config.yaml
vocab_size: 2048
attn_scale: 0.125
bias: "none"
init_std_qkv: 0.0442
seq_len: 256
doc_mask: true
Each number is 500 + 25 x the weight over its row's rms, rounded and kept within 0 to 999. Layers, rows and columns count from 0. Numbers have three digits each. The size before them is the row's rms in percent of the matrix's.

# layer 3 attention query, 128x128, rms 0.14, rows 54-63, columns 0-127
101:513491539519510513470491484504527486493491498497537488530514461518506460454524490487482476517519507478495525497499520528492502505517479450492479491487494515448453461536467514526491496482488490529501506569481523470491529486535526540498502489557461470549502513518523514499512530504470545498516510489509483520475489512442472469490490500453517517519482490485457496576531503491483473477521
116:444493502461480510442513482482495537491502491490502503515528504501522559494494511509529527539513497503496502445509526554529517508518534481486472503472499470506465492491481519521506520506532558478476440511470503511509485527496491472485495500470507538538492505469464477507494498508515503508493501485461456520506493508517531498532525546519499465519463513536555498449482469508526524463456
093:504500528500506521520486450514467529452519493497467516496527510525484553502505554538524514506470480532527508486512498518486459511486532492502509489473462498507518518540461514450526487484505471448512486503482454487502508497533515499448554484509505477473473523510472507518503484464507511484509515503481497506461507474490464533512491461516486525487489506554450525490485541494545444511534
095:509487508538521496543485484495515501488447469511487522478508517523512507485497495497502459498532481494471448522507477503523540500536493498499548499484534512472549517512473503482534454478497515484452498483498534496496526522499537493482496497492482472478498465528487522493475490520485507455471491467484470546544529477495468485444517510457528566518501542496543513507545512508534462472495
103:529556483494513456512490515464539518459518510490501494493538514517479530482477491511545496508502493537495498482457463520513494512519508537472475479531538490481532506490489549502517474537484512506503445521454514470500451551479504468526517495503512481443442509487484477487507472520487493544450501521500501522495478529516516483512500492504481493528524486510518461467537487470514489490556
101:514489492535513534517480472504537498527498535502485508488515525508512504480478497474533511484498491486541508494465476530476525526481531489447460460500515496468501511547474572479460468524518448515488447498528534533509481490525494528498468479536465508465489503530517509463489504494475511534510523481497482480491490482516504530472493571494539507499519462516492514453505538495517534498472
113:503470528486471526475477534491556496546488507467476532519484479478542507506513556514504517529490498468486476461492478497520511511488486488519550480477523453517469472520521494454514454499502484492570474510522502513488493509495487495492561513481523506480516488496481531487476506483505492540482508510510447529492531483486506513530495502488530545527515448470488520511455514526443485485485
109:489522529476514497497513507539486462503494498573499469518503498479524465517508527468449519478482508500516514531491560471482519486518549472544469546537484482528504501471497486501508491505495520499489539486521530496491531491504533478516526474504507523499489503546524532503515513477496520485494533535439516498488446494522501488463485468477520505448545489522483472482469482497456457473484
106:578491527509496474526493515442488510496472480502508495491494560491523511502517546508492494464489508522517513511524492512499484436503497532478516479545538500492535518511518485453505485498483491529488511522488493523554458473454486461535489502453498514488513507527514497503489479471449508512440513483494506505474505504513473520437489497491479515501538514491495503494520538535443497526507
103:498528495528490474516503503511494466528512488442521494498535482519490474506506488523472480501507518552491516536455538521549520449527495495527487494476493496475484472465501530481476506480505529510563521483502490489516539549445495463500492538465514505517480475487504488514505457469489522498502463491518511516539505456525526527483529516483489519527479454480503425502514538468495500476497
# layer 3 attention key, 128x128, rms 0.129, rows 54-63, columns 0-127
113:531496487500518508518527512482497492497488463496432475532458490504462475484568507478467499546467517487535528500529502518502517477471484491506512506553435514547487478459493496519519495495528466512516524496481482516542477484523503461486458507490470506515523509508473477483527517437471501491536506509525531524504515504554485507499506489503498521479502539515454520487471507450485487501528
112:500529458500487524445534502472478465485493473509540476457553537523518495463505476507517480509487539483461514516480486528502488515486499500539490520526482509465516517496499434497506498535496566500505489505459521547494483474523486480537516552509500507509512526479488542507479508537513530459479500465484502495518493500529498501514490493468512477509476504431495554464517480479519521518504
106:497509468534487460496497523498579477515468508514478511466453482555537475499509488531498491496493504491476459545534498468526510496471500525507479484474487485511506506513471534544430479481475528532457468480527492512498502495508459516496505478511490513478509554481538470490515488549493464496503502520520472513502518531515515531508495496508520465489484508477481487473522558497472545505524
101:519511497515480504469517556494512508507517506450471480488428477505483486479513486481487500471531508492507528531477482524480510485500504485488541513527504528475467522490537502468488484503457478532455505491481454476499513522504503486517406470530502503477453520522508509493511519492540518528548480499508534464510527499509474542537496505523540495500509498515492549477495462470537510526503
109:488478476502524535472497512489495499547490494519521527458509519488485509495512503490515518481533507508486479541517517538511456473486493566499522495467477510495500503485509467490456482516449538499487530465481485513474479525486488498486513511539478522488476521445553494508498541485537527497532461443492521488527494460481511519475508512467491525518485452470542520477458483490546533527471
098:520496551499494493543532524461468492495529442485480487504488507510511457477487491511478522517545538453488513509517506505509523525483489510490471527507517488565484471523523476536518476518466518495455528488518499449474557480513496500512474530496518485526544480480510524499505503495477537501501478536469487489496486479520450530489507523526472508473497439478459534506500454469492489491522
112:522477469550549490465481494503489489485504476496512463488479489504526499518504495499462488474473515511473511443505510520499519488493470496490486492489503466534499512517523520540523528446489517514474519526477500520494511459525514484421506491492565513535526551513472449521491491486455526483539514507478512503504499535496480469527513503525542447499500492498514534524492491476493564481515
111:469503494472528495468488455524491505500491506477498535511478421531543504500513467502504507533524509468488508493481516507509520473485493505504532483454504475457489496525514512521523486495561533486520464542502489467511525489499501473490500439477522532515532475515493523481465465495496486501453539496510529487518564519531488502490537481492511540547485517507531459529484502509521493449486
113:487505565450502539504522490502485509508496511506485482495472502483468459497513455535501512526495492481488465552459510497507483484466484516451514455469559494492520500487524487499526469491498532471491509470518507483471557498455502506502481431521524485493473537483550511542519508486484506533539492495529482537492500531528485504479525486484496519494474521469486519505517497534558486495483
109:493512497468492539522479474497525523541521503468529469525469530475504550513516495495429536482492463501552509497471509450468512479476519501511533516481488533499512494471459483500520499515478504477536513485484459525515487521466474517528514474482514516491479485488497450535525511517525544506495529493518489467483520503473521478548469472459481525505491564503549517526487494483510518477519
# layer 3 attention value, 128x128, rms 0.119, rows 0-44, columns 0-127
088:494457451486501476480491513516494518510463514512506524474486480506531493541468528476496444468481532486479522444522504486523509517492522466478488533469461541541475508495539479516517525504505530531516499519563519511490468531485466546526447467522495506461498510472517503536476539517491522464507497509515524484492539567496506489507499517502493496499488444513524484505509505519462499506519
092:511490500525498496524456506491484496557521496493505520517502473461482501525500473496521475500496442469495461475474509504498522501477480506540496518485501526509524494506528462546512492446521465480475555482506483501506546505500458486453486511461502468494521526505504521489574557493475508483479529495494499473481507469518538482520488476493489524522506506567505536503528478551521471532499
096:456524493522486505503487488480542508510496490523527519510529500482507519440494485482502517448525493535476470529500523521534547458484477511514548486515483518513476489539518503503479478479487492458530510449534516505564518485509518466489459502477452488526553482489461512476533467538526505469527504481506479496492479484483503510458505536458496535488512519490490515488515486531458541510506
103:494526501494477519503520514457476469502496477528509482455526484507512517482531511487512471573464488520472498487498475468495490494509483496482469508530531513471480530490533474512531501533489502517497509501480518496491486503553486531465502477489524521507502509477525454467550536483474511517511520482495547515463539495503556491536493502494508488542484486457503443529483528474555516434487
088:488528506534438477505511517518528482502514497467482521531504500520498511489484526458481498506498470538517500484475490453477522507515520463500470491534493476468453520503498463490509497472526490510521475515492517480537505504480489463491452544490510496497506502524506504470544506485526471519552517493522562445457472515520526451500541500496486511454518519504501533477465514545527481551478
089:508493534494444502516452530515526484500464476469483466469494522502470530489537492477527517468496502546476472491531518512518522492493502503488501504486520508540447475491543478515564488544474486462484518487515541490532492516530510496449526516462516506486499502458510449542507500494486503512526470449512514500486494495485483479536493507520460525487500514519541531455516471542492525483486
110:513489461486512505501501535529485561509503507533511496479530505499508529484511535462480483513453444549477501491508465509523507518491522480463493494508514530545509482470482459500529517492489449526463494503512493504501516504545492493495492511460543554530493517469520498532507490508509491452537472538474491499474498493486500478551544517480487442530473544497488518521488444476488498499486
105:499470498504488459483472481526531512489487453474503491511527538506464517473494501509520553490494479541488492492558470517521501495483521517504493504510491570493489497499456503481532493548525449478494472497491490477520492532468523484537467525526532480495549485509510520506521544502478479487504442492459535529460518449512508499507493491478573513521504500467489477515486503484466526503512
096:457530502457536480471525504473470492504509520555501546470491502526489472521504467516478503464513486488547531491476519540507449451485480481527500531496481532557482523509518504502581524483524481498498522502515496513478475519498497484529498487509509511494531472545528522483494538529503485519487499503510462518511469486483525521485495484446505514495476455485534471465519494517445514504489
086:463512500474475486495506453517498477485469498508447537491550490515506460506459498490510483507487540529487540503526453483479515494510507471513483466477457495507545478470464476522502500527524526554518498532476528500511443506492507515489493509469523533476468460518530507510503528496536489507488555518515549515502513540497494477513480511478500520474513527504511446509484494520457521470554
101:497460480443515510484459483492471551549525485525488502505489495497441470527505521433550521510473551478503482559527490499500536504502471500508464534479486473488510494516490467501499500538506474557522537521488511489523462486489507498510472506493515492423460481519505524478500521514497476470513486505522485478518498521503523523462497484529486492481476524498488535535509520521517511515512
091:470427500525462476525488484523535460516454474526489497487508486471522524500527508503516465507508548529504530506484496499497514511504533517457499552511521465501469492435495520482542474535507477496491514518490521509493513501481520512535491471508504464525481479493451459470548497481554493514505468497458497479509517476502511547491503499527442503493541504493524505462523519505532478503519
095:501514495498488485495497490532498465515497510510519519476553509480478486479490505497539501518491454515564457495466475496547516564499518465478513502547469533516510544467500488470469507502512492480463530457490504503489493542547483483466508464510485465487517455512521491514477514490485507503524488487490463493524481516459508531569525494512481492509535517513476526451516525522515499480449
098:504497483481508460487505499484488493529508496542456512518489494512494520487504466503473501539463488533500480491480482502521524499524489508531525481454476517475489494477510495481558516459524491490556516528540471504536483475561465466464516510486521539478542454500510531481512494506492500547513501475478498496521490532465506549517537483528448539496456476447498507473537497481504494473498
098:512507452494504488478467470522515522503491504458501438493524466511468544456513547485491494539504497513466532488522530470484524498519462533495497514528491505465477470515433525474508523510498563513514535511459460487467511553481472501512513511517502489501501491464493528502495469516507503515500526484528500511509499538513505518507505493477480527445465513551460493516483488501560513515505
085:469535518490538478517504499512438488507458499502487436500503504502477523445521497484486495522543482474508463498450488555492513490565487519472493495504526478511480492509524505515524529535503442499483543475489501481519490526506512513489497500485513517527490487472448498462496520526514514490531485479538507557479439502499513493536488556508523501477495518491483542514530496487492463497482
091:450515531480505485526511517502510498507450451510572495450498491482519489515502511507501492485555494502509522504482554513521469523540476503502531460529499483498517465521522521456535470527497507499481494490491499483450501523471520540497514507509523521492503478495492519503466515518533498521445500505498480525518510455511494517498515482487471504464514477501421509532472540486494476456549
088:485514467516515484491500465465493512463518517534495549496487471524480447500513489509466483450492536477518504517499530458509483468475495510537487504505537517530469528465494485526546504513489482495470505517501509518535536497509497461521504512454478504516495501545520492475503477487448519451494508546510499482526504475489511491481455534488486493523476513527576487458514493523515513566497
102:502517553499509466511495522523523511535495491452547467538479486476443467463463482519527475515473453502507429511493520502515469508488512499472502526493518479496469537531510454467493493460508492501523500474507493481503496511452501508523501518525490483460529551520510515497507462502481545506515512516510503548508494501502498499487523483517493497471515520475547552485490490535467545541481
077:490473487541507503510481467533492476472537522495483527466458458522501557512503467512523466476519513515499494474515456494505546498542465517488494479501481514455497469494458545504430505525482492514504503486484508507467506546471472537485486504493468468503466469492488470519541527514493481507516559510493529509522480516526476530525495534507501480477510540519520463494534497531512484477465
098:497495530511571478470476506511530521498531492475494491528523538484503483507509495498500508533442490510527467513495482459458477484516500482513477540527494484489476544485531505481505456460509504534463491493494487502513456523539483454465537524517524519512507514448511494498533480519508515495443476490520548512513492483508486524536496498517504505546462425512490511495540475484500477504524
100:459484459487570491481470506452511500477497452532500525487494509497509489486486521509520497499491498486463495460553484516513494477429528479479489517515521513500515505515487495548483509530504540488547447535480497479468471480553507504470477513492469494502530515475518557495485516555480529486501531549478522486496523514502494523523516485539499473506488523466523479505517504493483507457515
094:527474482475509494457496516516433555499481520512504487489443499505510521499526516502519462485507509500523470540497500504533466479521494496512509498444504518513491477533466473503538516454468540504534522515490498504508499548512483528491483539522550523470513480507506496518519494516500513480491483523480497477491535481498484491467492448494533502467406526526545500532523496497466519504504
092:512496482528486529476463530479499494556501492494534474507522489506457508491519515490491461539487462446479500509455483547469527524501531495485452506544503489500468507499525503437524464517519542521527495508482489457471493534527509545543519492480471505470493516519509494488499550505508526484484481511490478477481506520518491532507516515492491471468502478520461509539471508495516488430534
090:496486491499550501494518531499461481495545500489482480516448503513496493445534480522499500469526468478552500486534507535496518539519490497464494480521575521492465489465521513539549539527486516525463484451499496514449511463516516481518447510489486467520494503487514531477472497488489529525498545502519510519438470525477536482491472512495519507513517474514490511501481506490525495493514
087:503500499500443463503543523515493485462480514478526485509541508495422495485507516527505512493486474533518496487516480468523480467481480519506519517540468485484508535539475457538446472448508496510489518521500502525520488553481483497490547457485467477517529503512481473507491503536526516466491581508473514514511468530505503478501502474507494504513464497523505500494488500521522547468482
076:495474507466510496467480467552510534522501534510499505485485474501488453508476513495563487464467544571515507499514514495493479494491494496534558519510502502494533542444531468513461509452495484507443515516445456515499509494457475472476510464464481512489490498534521493489529501510479512543513526505485515486500520462518473472524498498503513488539480515485498520501522507521524476490526
097:511478492531494485519473522524508478512518514478511540498475481508479512453504532512500521497505476545437512482497499499530499467497508537522472482491500527508508490475507495466505534480515525489539513532565503495554500533492501484499459480482483480530499520498516440507482482510514495452494559457478480483532506465510480492473521517533425501454465461502507484517514471495514545514495
096:524524526493478535519509551490478481493487567518514515493472531533519506510498463493468533492465479454493510518546497547506508511484519488484469552514518542524460500497532503455528507491453517486504476462484511510485489522542518515497491465521441449488511507520479462513505476509518503479528498544461477497468453520527450487476517507489503479519496497471490523480509519520484512488474
101:494531478526535489524488484503535498485485487464508488535479528534540506519520495475475526526457459477533440556484491493488512539484502507543497465563515497494477463493507524459503491485475489542489505516486528529499482475540532476542521523485505546500488526511498511476470485505503479457432507510543498503465513491495524490476501520507512513466471502467489547513480509481505475536509
086:523460496548449485480496514510540505458517492481475446510539454491504527491494473484495491493514530535512482552504496524485535511549508523515522486527487539486480466510449522528523508504519483529526543520517481492513492483430490478505466497476485502500526520513506528473471489493537514497545491463503520496461489519510496512531513546454504475477491466518489521481478446491525492484497
099:461513544515465507515520510533534516534516511484555479520506504492483520465518485502484500501479498514475515496507494490477507502486488500488527482553503487496530469514509493499496478449501474509514502474514499512501514483474513479477540473509513569484477494516470529481517445482536492545469536482507452503528487548514570505495438492488479522551455512487470507482473458526497499534499
091:522491488473515517486479490505528512511507542524481509478489527500517541506535536454486526490459504502508490530523468529486534466493477542501506505465452552487475486487544493471522488482527516503559497478472478488481524460526461504518495527453470490515495496515514530486533490529550502498502480463475447495461487475499506517498527514477459515504540522509480437514491487509463537487521
094:527501482497514512481504467561474469495540506490493461525527485499539480468480507497488494522479445549508489515552457539535501465487507519502492505539506492514540471533461517476516565488504487481482508575501499522502497522478469499506521486551530511491435540464495511513484488497524516488459481495536512491492465462502499527507507501516489497472470509500514468503512479489523483505471
086:529496524443553478507512541499487536501533502530454510519463489516503485494523491547505483501462483545505492512548481498491483495524500508469499542488517490457492528486475503492477481464526474471460455552506479513507531477495490465499478505480520534542460514522513474512559503480479515530478536477468529504501509458484480531477492482502479480500505494537493508523507553454517486510514
086:493494534527492511517470536499526510505514519510454555524509516480455485519527555490543526529489506454497496495490480505508512499481491500484486520515483500498509477472508506476471480586534500478515483467481505489480492470480509529530511518498436477484493505500507468519463510487506518460523464496519448512494501476491493497508537559546460475505533506471456538466509472469505506477525
107:457500482492467542499486499552508505534525503496464526522508492479479534508509535513547492486502475491448496477504470564444494492500556479487506493496523515512505501489541488482501510513507483463514448461457497521492550511505509531526535477532509478485505523483477494493515518463526547494491485536492515477492514484498438536500536496522447464507466516491468507507517511542494482484498
092:491491445513504488519474482486521503485482477485478472480503518525464505428490562504501488487515494564496478476492521491527512516481526480507485479494539493502515487444456490505512504475490560491528494512471504467531516504522469482464514527497503535466535481494487533500490447500502492494508532525459531511478524498520486477521504462507519536493478544569535489511480511497536518480475
078:566530504492516457480503468509525490508487494500494509477465470495543521516471453489507475504509508499482483505453497490495490498515524522497498484513484560500518478478490510453532547553478460508497487546498533491466529481517463493476526523486462498531494544525528502504509457488496478538490491481497527474553475482535491521500527509502447478494485517454519461525484518465532494532496
095:457511527522484508525517491523522495485489487516508516534510543508509486485517524483520500518511534500490465565489505490499491524455485472518503535513480468473544485468540512507516479491474521488515476467497551488489479523464482494455467497491512546457507484487456526519521432476498512469488495533526508530479483494510538497474510518501555542467525490551501470505495480506445499469525
101:480534536489504509475470561506546512529491484464485476511491499508502480477498512550457477545493474525467499476532493506475501492523510453507491496463458480493463516499513475501545505501558516454529480501526451476491492504498493499513485543522468489523514513504508479459550520497497481550516532447522499537500490499469495533478497488505476537490522499556470493523509479498482479472477
090:477482522491506521525498510512476497505488500466527488514520518498528482523534507481495459533532487529508540517454541441506453538515494468547480451455498488514548494462484457557512518482493516498475541535504486485476492496511531516513503491485497500501509482519510467500490517536469500484513505505479459506490520527477517472512470459520476513518535507566478527511525455495471459472495
086:471500521512501507487477491535540474464482491495504554498492537523533524506464489498499504467521494506475534512493501478493523505513526442476499458543477499459486494468495486521527511498485515528542502489502476460514477549502516492443434486487512494477504480493496508481526495500517456491550544507476476454497480556528510510524538459501501508487542504508480525485524450545522495492490
085:487483478486519500499478485492473532501501480514474493487505485482531527508518523497503495458544525491512514512487489494483479469546474484488520507515493515467447506508504492505457527522472508485567496490476479490472534475545443525507475493475501508528512478536493476495483547550500476457555467542520551469458531532508422524512513519491479475503488532502513505505511517526495480496480
100:506502469474513503475472524452515518554508489453434461519511478468547514511501493484512519525506500461473492490519492499515483491530493466501503518466518514502519488514484463503487506534481508464511492505473469505491515485504466522463537507524485494497542533459491538552544528512484496552534499509475484450499511528514493527482482435505508515531537500531490517454506515481520468468488
# layer 3 attention output (transposed), 128x128, rms 0.424, rows 0-43, columns 0-127
066:522502508512502497500524481534483515491552500479487453526504504441508499459527494512529513491551481461488495512502465469480507488536486498526536465518523530466468501525499497494512449481520458503502430480452496495510546515512517471464542520452516515509482478528513516494494483475534520550543535481533466526492488480493472542492521498468522512504498504503487527488504500504495514516446
079:499547511487492522430542453457507511463480502488486557486502541523483528487490516536503506532514533539498513495483490470515509501524549499481508496489492499496491508513484512464477493526466546480528458503481523503481498499540474503529462478524524534498468469489503489486484496481505498509506489493525497524494510531545510516424485511459493440518547493460524466478466513518521501504497
069:499504487479501497467520505469498506485539506480509453483456510518500508499532509467531507517514512553522474480505476491444477545549495506517463515476504506508493515474509484503479531521525492557499523557486498527449498507506454525546512523488516505497493468523501491507511538458431490499508469502502494480490483530519532474495510488493442441539505481521505477511463517500524495547482
094:511506526474493519467511440551538499485477500482501531518515519510477472503477487505498522471548474502491547497490513501514494485485475502457514513451503473516511522483485543500439483515483533478484499473528487542488504491496500465504498500528459464475510539501485565485499505542539507482460497507507457509486515459435472512468507513493530518520494475524505527530489535554523504513511
084:547525495483506520470513496505449510500489510529497494471477508506487493492517494550504501457496493463482555502525501527503492480488516519477523507425529499495509490509462503503458493551475525451478517500480470509494498539535462521541527461571511483470495529485482516505479477506479501531472462518490507522519489480437485525488467538529530474513492486480498492501524496487517513532546
075:496502494515524486527493482485460534510499466516515487495536517491517467531476501509456481507471477490512535518517450480473528523506473496529469513544460507467528483515467521476442491468487516520478496526500470506521506484487547484501485517504529499510448517511484526525478527531506495492475527523479504513517519512558528457419518513485509469527509487483483497539485507461568508517491
092:501479496528514504476497485476478518499471460494553533529511546485491436465535526491525519475519529432505488493516477477460504512531472506515497545507457436488526551538503497493494498503498506526530506516514541454463515455497533529513492489523489465468517502522490482528523532511499502513504512472541475477504477489550486522431478502501505469506499488504491502504485519490491503506509
101:449495549546497477519528509490493520498461496531510470479479469513519492528498517494503480524526509458538485538467506507464492530533497497497485504511501467471542516445525529478482501468495469506466493503484494532505513481535453501510531501475506514525522512491478461507506505519484456505467485528544495501507489518534574552468503491531489488516479497525448490500460528485529478456501
080:480501526497475518503505486515539524494516438505460497480476480506505523469486501522529466524543481476544467464484539502500526524492534486478504485505551491452472512472494495502438493500519439504499463526479478484522518535489512479472522470506495489521494507510502486486533507498500504495535536463489521501457502553557537484537528502495463529559466516484490510512472485487515514496515
075:529484523490512524513474470490496481487493491493539494506482455475458483520522508482554503480494476462521536499505519526538515484508515483502522520505524494471497519487507508489443455496488456430517503483524472564485523520482473525473508488516475502488524555524500509430486473487527535527521494479497482511502472486491485531510485513528508504482501497484472545512566552502510528477482
077:489490502530476532532541461496486490482485472506495535476528504508523503505504491475505479489555443505530495466500494528480524540516515490519518503508547490478497508506459485510512507533536529479513497500474500553509492499510509511485509481500479485526520517498473475493477495486509586525494539488503509512515506497537461481532462498536526454463498478516461453487523471469485484425465
084:515537511478498500515510495472529511507491530456521471495507476490547497527465520503506477461464471509465472480517490493501488523511471525543503509488519521457483481536519526494443487496517494525463493516509426517525473502475464457468527500460530507509528560484506508532493506494507519525465518540524531533511503523484507502454488535490547508490479493486514445532472526518468494490506
079:501489486487516509457487516481471538486524482528496491489470519524504483527489485498499483509515525490487547484467495507489483450543509531506503528505545464498536459522510556464448506496498500494516514530534456502523479470448509496513482514498519523532507504484503525487488496527496527501471509488495523497454504517550543473454476501483564502475487481488543471514478519477459489466560
088:513524484501503531524466485469514519474501494508458499479489468506521476515481542480514515481539447481496525446518521489533504498533521437461489550541532463507501481466483479497445480529497469493503456476492528534519518513508523526502508458543488499484497541513524516529526544529477517466467503520500476520505460481541482466490490491489529471488535526505477504511480494513515515530496
082:505497526540514470495494503511446514489531546484478498470505510474535507559481519488500487468500482508500477493455529518529453502484502498500446480485496514535524519519504458528547470485499505535536466502530533540487493455518540529540479511489496487515478525499509461520520499468418531509476485510504524476493487503457471473502490483533559478485501496502517476491514500511470505517494
075:482504494502499522486458484468482531529538540519512547511532513502503473492495489480517500477500559504536486508518507504460489491507492519563486528494471510471504489483461481505493485485545494491500500519527496498485513484500508487500504527532489454503514488474546526512475510486481526521476532489434483447516550503500469464474482457475475511532470513433528495525524481485557540495505
079:478469511500495497461516511473547519501522536511477462535505468500523508482479492474469490489499484544507451474485514528508501530490473503533471476473518551509504520474469493517495525458505452504514498533493501471544495521499525473531493511458468503539460493457488486511514450508500468474507504483506529493481490546489531451507522500508496529521478505486561557510542492525487504548482
063:495535504444483534506514492513486484517490449449521507490497554505512537476485487529511504547486502515498536514501441500513534532467498488445496530487460480498467472510513503509486538515523496519501497514470481495472523505482485510460488495504524476474520503520486489550555524442520525502487514493479507512479525510544541522530509504478464530520522489476488463481449505510485521448488
085:452499438539496495493516496495471484488518505531477518483529536521473543523525509479508491503477545513496573546507499507463537513535510513464488511489507498453468474480507524516502507535532516498509514510480505474518501520529512441501507517530483466510470481479492516483460503531491486513486477510463522460562493467510506487481498510501531516507498483504454481487487462459499500462560
061:535517489504526533521457501522510451495527512544551474529511511496462424544490488507512474505505474489539501516466509478505431450477522515496511483502524472498533540520486501461485512511516484503516488498530507543474485475508507492501484517477492540489508486500501484502485496434496563535485482472494501469513530514481520491467487504509532483481515500500518517525563486526486467481486
078:482506483517472489502506512461459531515518508498470510437499508520511556501486529476520496475482546478482519489530486481483513533500503431472476472502509475550508477509522475531524526514506565478544505503521504470505490499499505523506459476463522521506510493511479511492489482546456478484483509534476486520491533504536532487487506483517502515465542548523470478499448508458507536491470
083:483493513525472511524504481504500435495515521448506468485470515529523510498557490483497483501526524524477509523487511486499516489501508486500509511541491513473523483504532516469485493486520465538497550473493518556563504479485511487505458508491488504487517490544512476468528506539509519513507475494529492487487510475498473493448478479495458530467539513572445501470497530525455477491472
086:507531499532480512532476494487551508495478451518516509472505490472508475474498498515543532489517490482512451482506477470442540536470513501476515479566488505509527540526489469517505445532514491519480473480517535523530507455505528474516502499500481465508464517500487470457519495490481503506512497487524513488497464512538505520540507470511490488538541469499467519500505445533549490487473
069:537482501511461495494526483518501493503504526432465501545501508498501543541490472535514487508532528527516502500518523451492447503494479523509453518502491502481552519521492530525481462470472512500494524481455496501510482491500514482475485506518466466520523458495493506530503473500560484535498493483491514511500480497478451497469509449461474467479504508529557493540531510540511508504540
076:511517541509514517524494495472479492542513540510492493482526518525517503534487498507495501500487585510539493555450489529460492456496509524557486511510402508506514479512511498496507512479498492495521500505521469461495468533503494506458499463528474511476532495521524467524492542479527496505483492486457504477521481474450494506476489507470459504511478497513501502489530481484520507454515
069:488493486481515518443444481511488491496523466462483508513453518473541553523501477503504458495479505510482534486515519543550517493528519485451522507493553492537447496488514519490531539541512538488505484491488491514467503491478528476513487539497502502504532522503503510482503512448467479506500454491489515487481538508505452508552517531500537475525503468492513497489470501514465459530503
068:503552512466506505497517511502524482471489514555510511534546517508508493491522520451491475518486513488470518481469503487534530512510501470450504501486548485520460521537518497478448501529502526502535470553543500487477476487526504496485520493504497516519494487472493510506493503508510506470503475439527493531490504546504562505443443505523513491473494467499469474493489499491458525441500
084:518531489471524517492482500502469502448508502466471485511505535500499507496481492475501478502489481499498483501518485471552507512516466503445482506465506488497514502539496519537530486500496499554487513457435521508460519496505535527512524523506460521474481496516523541490542511468457518517500463506544511514505468517524458484507496493477499504497501546511495482490483504523499438594532
082:495504469488516473539504494571507505507506457492491489507483504497521502468475493515476501471518523485534482505506436450450470534496461538512504457475511453477508511529463536500522483502514481540470540528478485473493496508477529479514538526526499487474504442492511509508529558484527490493505531473508478499499528501463504484522510500496483526488485510534528505542508448488540504512536
091:496468485473486503513475497500510531537461520485487503468506501483501527481456518474504486507484521516503527499528476501490498518532465512495457521470478486549523477492499466546518520485506535470518544510495460469481494528476473551538496500509463502491536490487505486540525505461563503473483491463480514517533518525472487485541495464558441485466524519536525477491540486492483531505500
070:500492499509526487494470501519495508512469507538501497460481497466485511522507536490549489493505454486545514523520532507480469483475506511492454529525472506516519523501524479517491471471471473504453469475481504519502493505535478528533527475526507513504485527481460507540549486489499455514496512502473504518553470451470483538515504480531530462582474463533495477520481494494543516485483
090:547502467455502487490499487487473507497500499495465509515496499498478516505467532469506490507506509550537530469480494551529485498515521452513465467478517505548457525467506448509479536539489527518516491535533532467447489484539494524532515517508500465496513519491500453519461518496487516494519495469443527499504493477491502502544506555517530501477495469512497510499497524464474480465544
079:527465542515498442557520507480539491481491507504511483496510474501500464526493507490536474470540509508512440477509536466498468527516491510515487498494522499501540549487481482499448499486453478499510470531502514520508466522506482542498503458536501499482511466511510498491510532481450484479523514469547515471532516556501498531474494504497459440509518486521494511523523509519469472527477
082:500526509517490497494467531478473511509470545530473538475484514512489504460509552484525508494482536472487481492482542471499438505487508522522439504500509491563502531498476481479514465481478519540535490468527501480499514496524529515498514508488498480481552506527502523468524472514471481480495482478487465492485523486494486488526493433514479533523566499495491473515531513524466523480550
071:513519476485470524518490512476502457537479497534542504521535517537528500520505537457496550482476526461483477512485501490508542526440517483461487509499511516513457511523528493502474508535466535496518500480497497462510509532521491495452496434514514483458522505511497530486508518553493494448487456545538490496503492502542483504506477493498488490486540514487475506485483450540479485481487
073:477450472472502491513521524513434466500496494497543496500507513479502480538490468500462454509511530538491527531537516516500505499503501535489485527521501513492506496503506484507493499442502502488460563524467497516520518501455480510448485522509499505539503465482478505545522521522514489506504505527524553492557526495493474508477501460470513493436462526517497478496538508486463457520513
091:534528483523521461508491474456493481497479493521556534499520496502517473509534521480454509485499545516547527493491519464526483471519496481516473513530481508471513533545472520461497498478514489529479544527495516502499485477520497511459496493461458471514516450499500455518501497499484515510508484459555517502539467512493535520431460524473537481469509520521491467495494511508512533479503
085:547529555503475507506490514463467497505516531471507468507484496486554507539513494500475498499454515492476546532483504486512522490501498475478513483531444478498533485502534507488485497522505510528501504485581486530507510422485520523530486481543490476519506530510523462512510524487457499526470473515504474510510460468504508537462486501512516457474533455476471501498500521498511500475483
068:483477519449546515529496529514518499520489514523476501533540532500468452465509509514465496498526436425486515479499503460527481512479483473482494526489532472463567525490497483526486498467484491510490493486484526503505509514487499524500510467479499496460500445520491499565528530514500499470495487513504498529486501525517513485492502481495550538467502543527524513499514496515455466496532
087:549468492484493484474517509474527499519515531469535468476495467450491519517515519483542489509491523510497543505506472519463526500536510517498517440487526534545479488518515488514501478511507467517512541508541505480466510482470456489532536521489472478527491487500499471455474491511522457547535479466516468477531516491494480512506485472501479485534488467501488528520518564481514520478452
085:511514472549507482504519474480476491480513521547505482462469481518475493519512506481507518497532521507504511535480511497561490520440507512455436481492535510506511510492502517533482462561486477497477514479476502506497501508539489497505523481531529502473468544544511524487494482532486488482490475561496504480507438490474488485479524495497466500529493515474446506498465492518523489557537
080:491500499507510500456486483481549540474473502493497524496490475487500519477497476504519513485500483527453490506519458517549526453495489572485509527517497520516489482545517522505533473544514475479472491499504498508496491469482522473528488524529473502514458566492523493468484452497566528548517507474497497472492463504544477506483496521500459500497483469466502471477481542543496509515511
078:533543500498541504517487477480507524482513471504483468496487476493488482495521482509512478499515460516513489496488479481492463477494503516519514463448522469477533466556493518496500490546502472500487508491499502515462515475485496531582532495527479531494486517513510502467489485481505527552488474484523493512517485506452518472445477568514516486496445522517521512503504545451518505539539
073:512503503535509478535484499519504511488540511502564524500497497506534479496524474506494535449515481479499436492513498460481478506464502508534537489493481487477561505514503493483477512498570462509479506508501494541537506481498478476504517489498520482493489480532497521527545485462480520498501543472504482470484469523473523514453489467539500484496492493497510501521468471554491503538425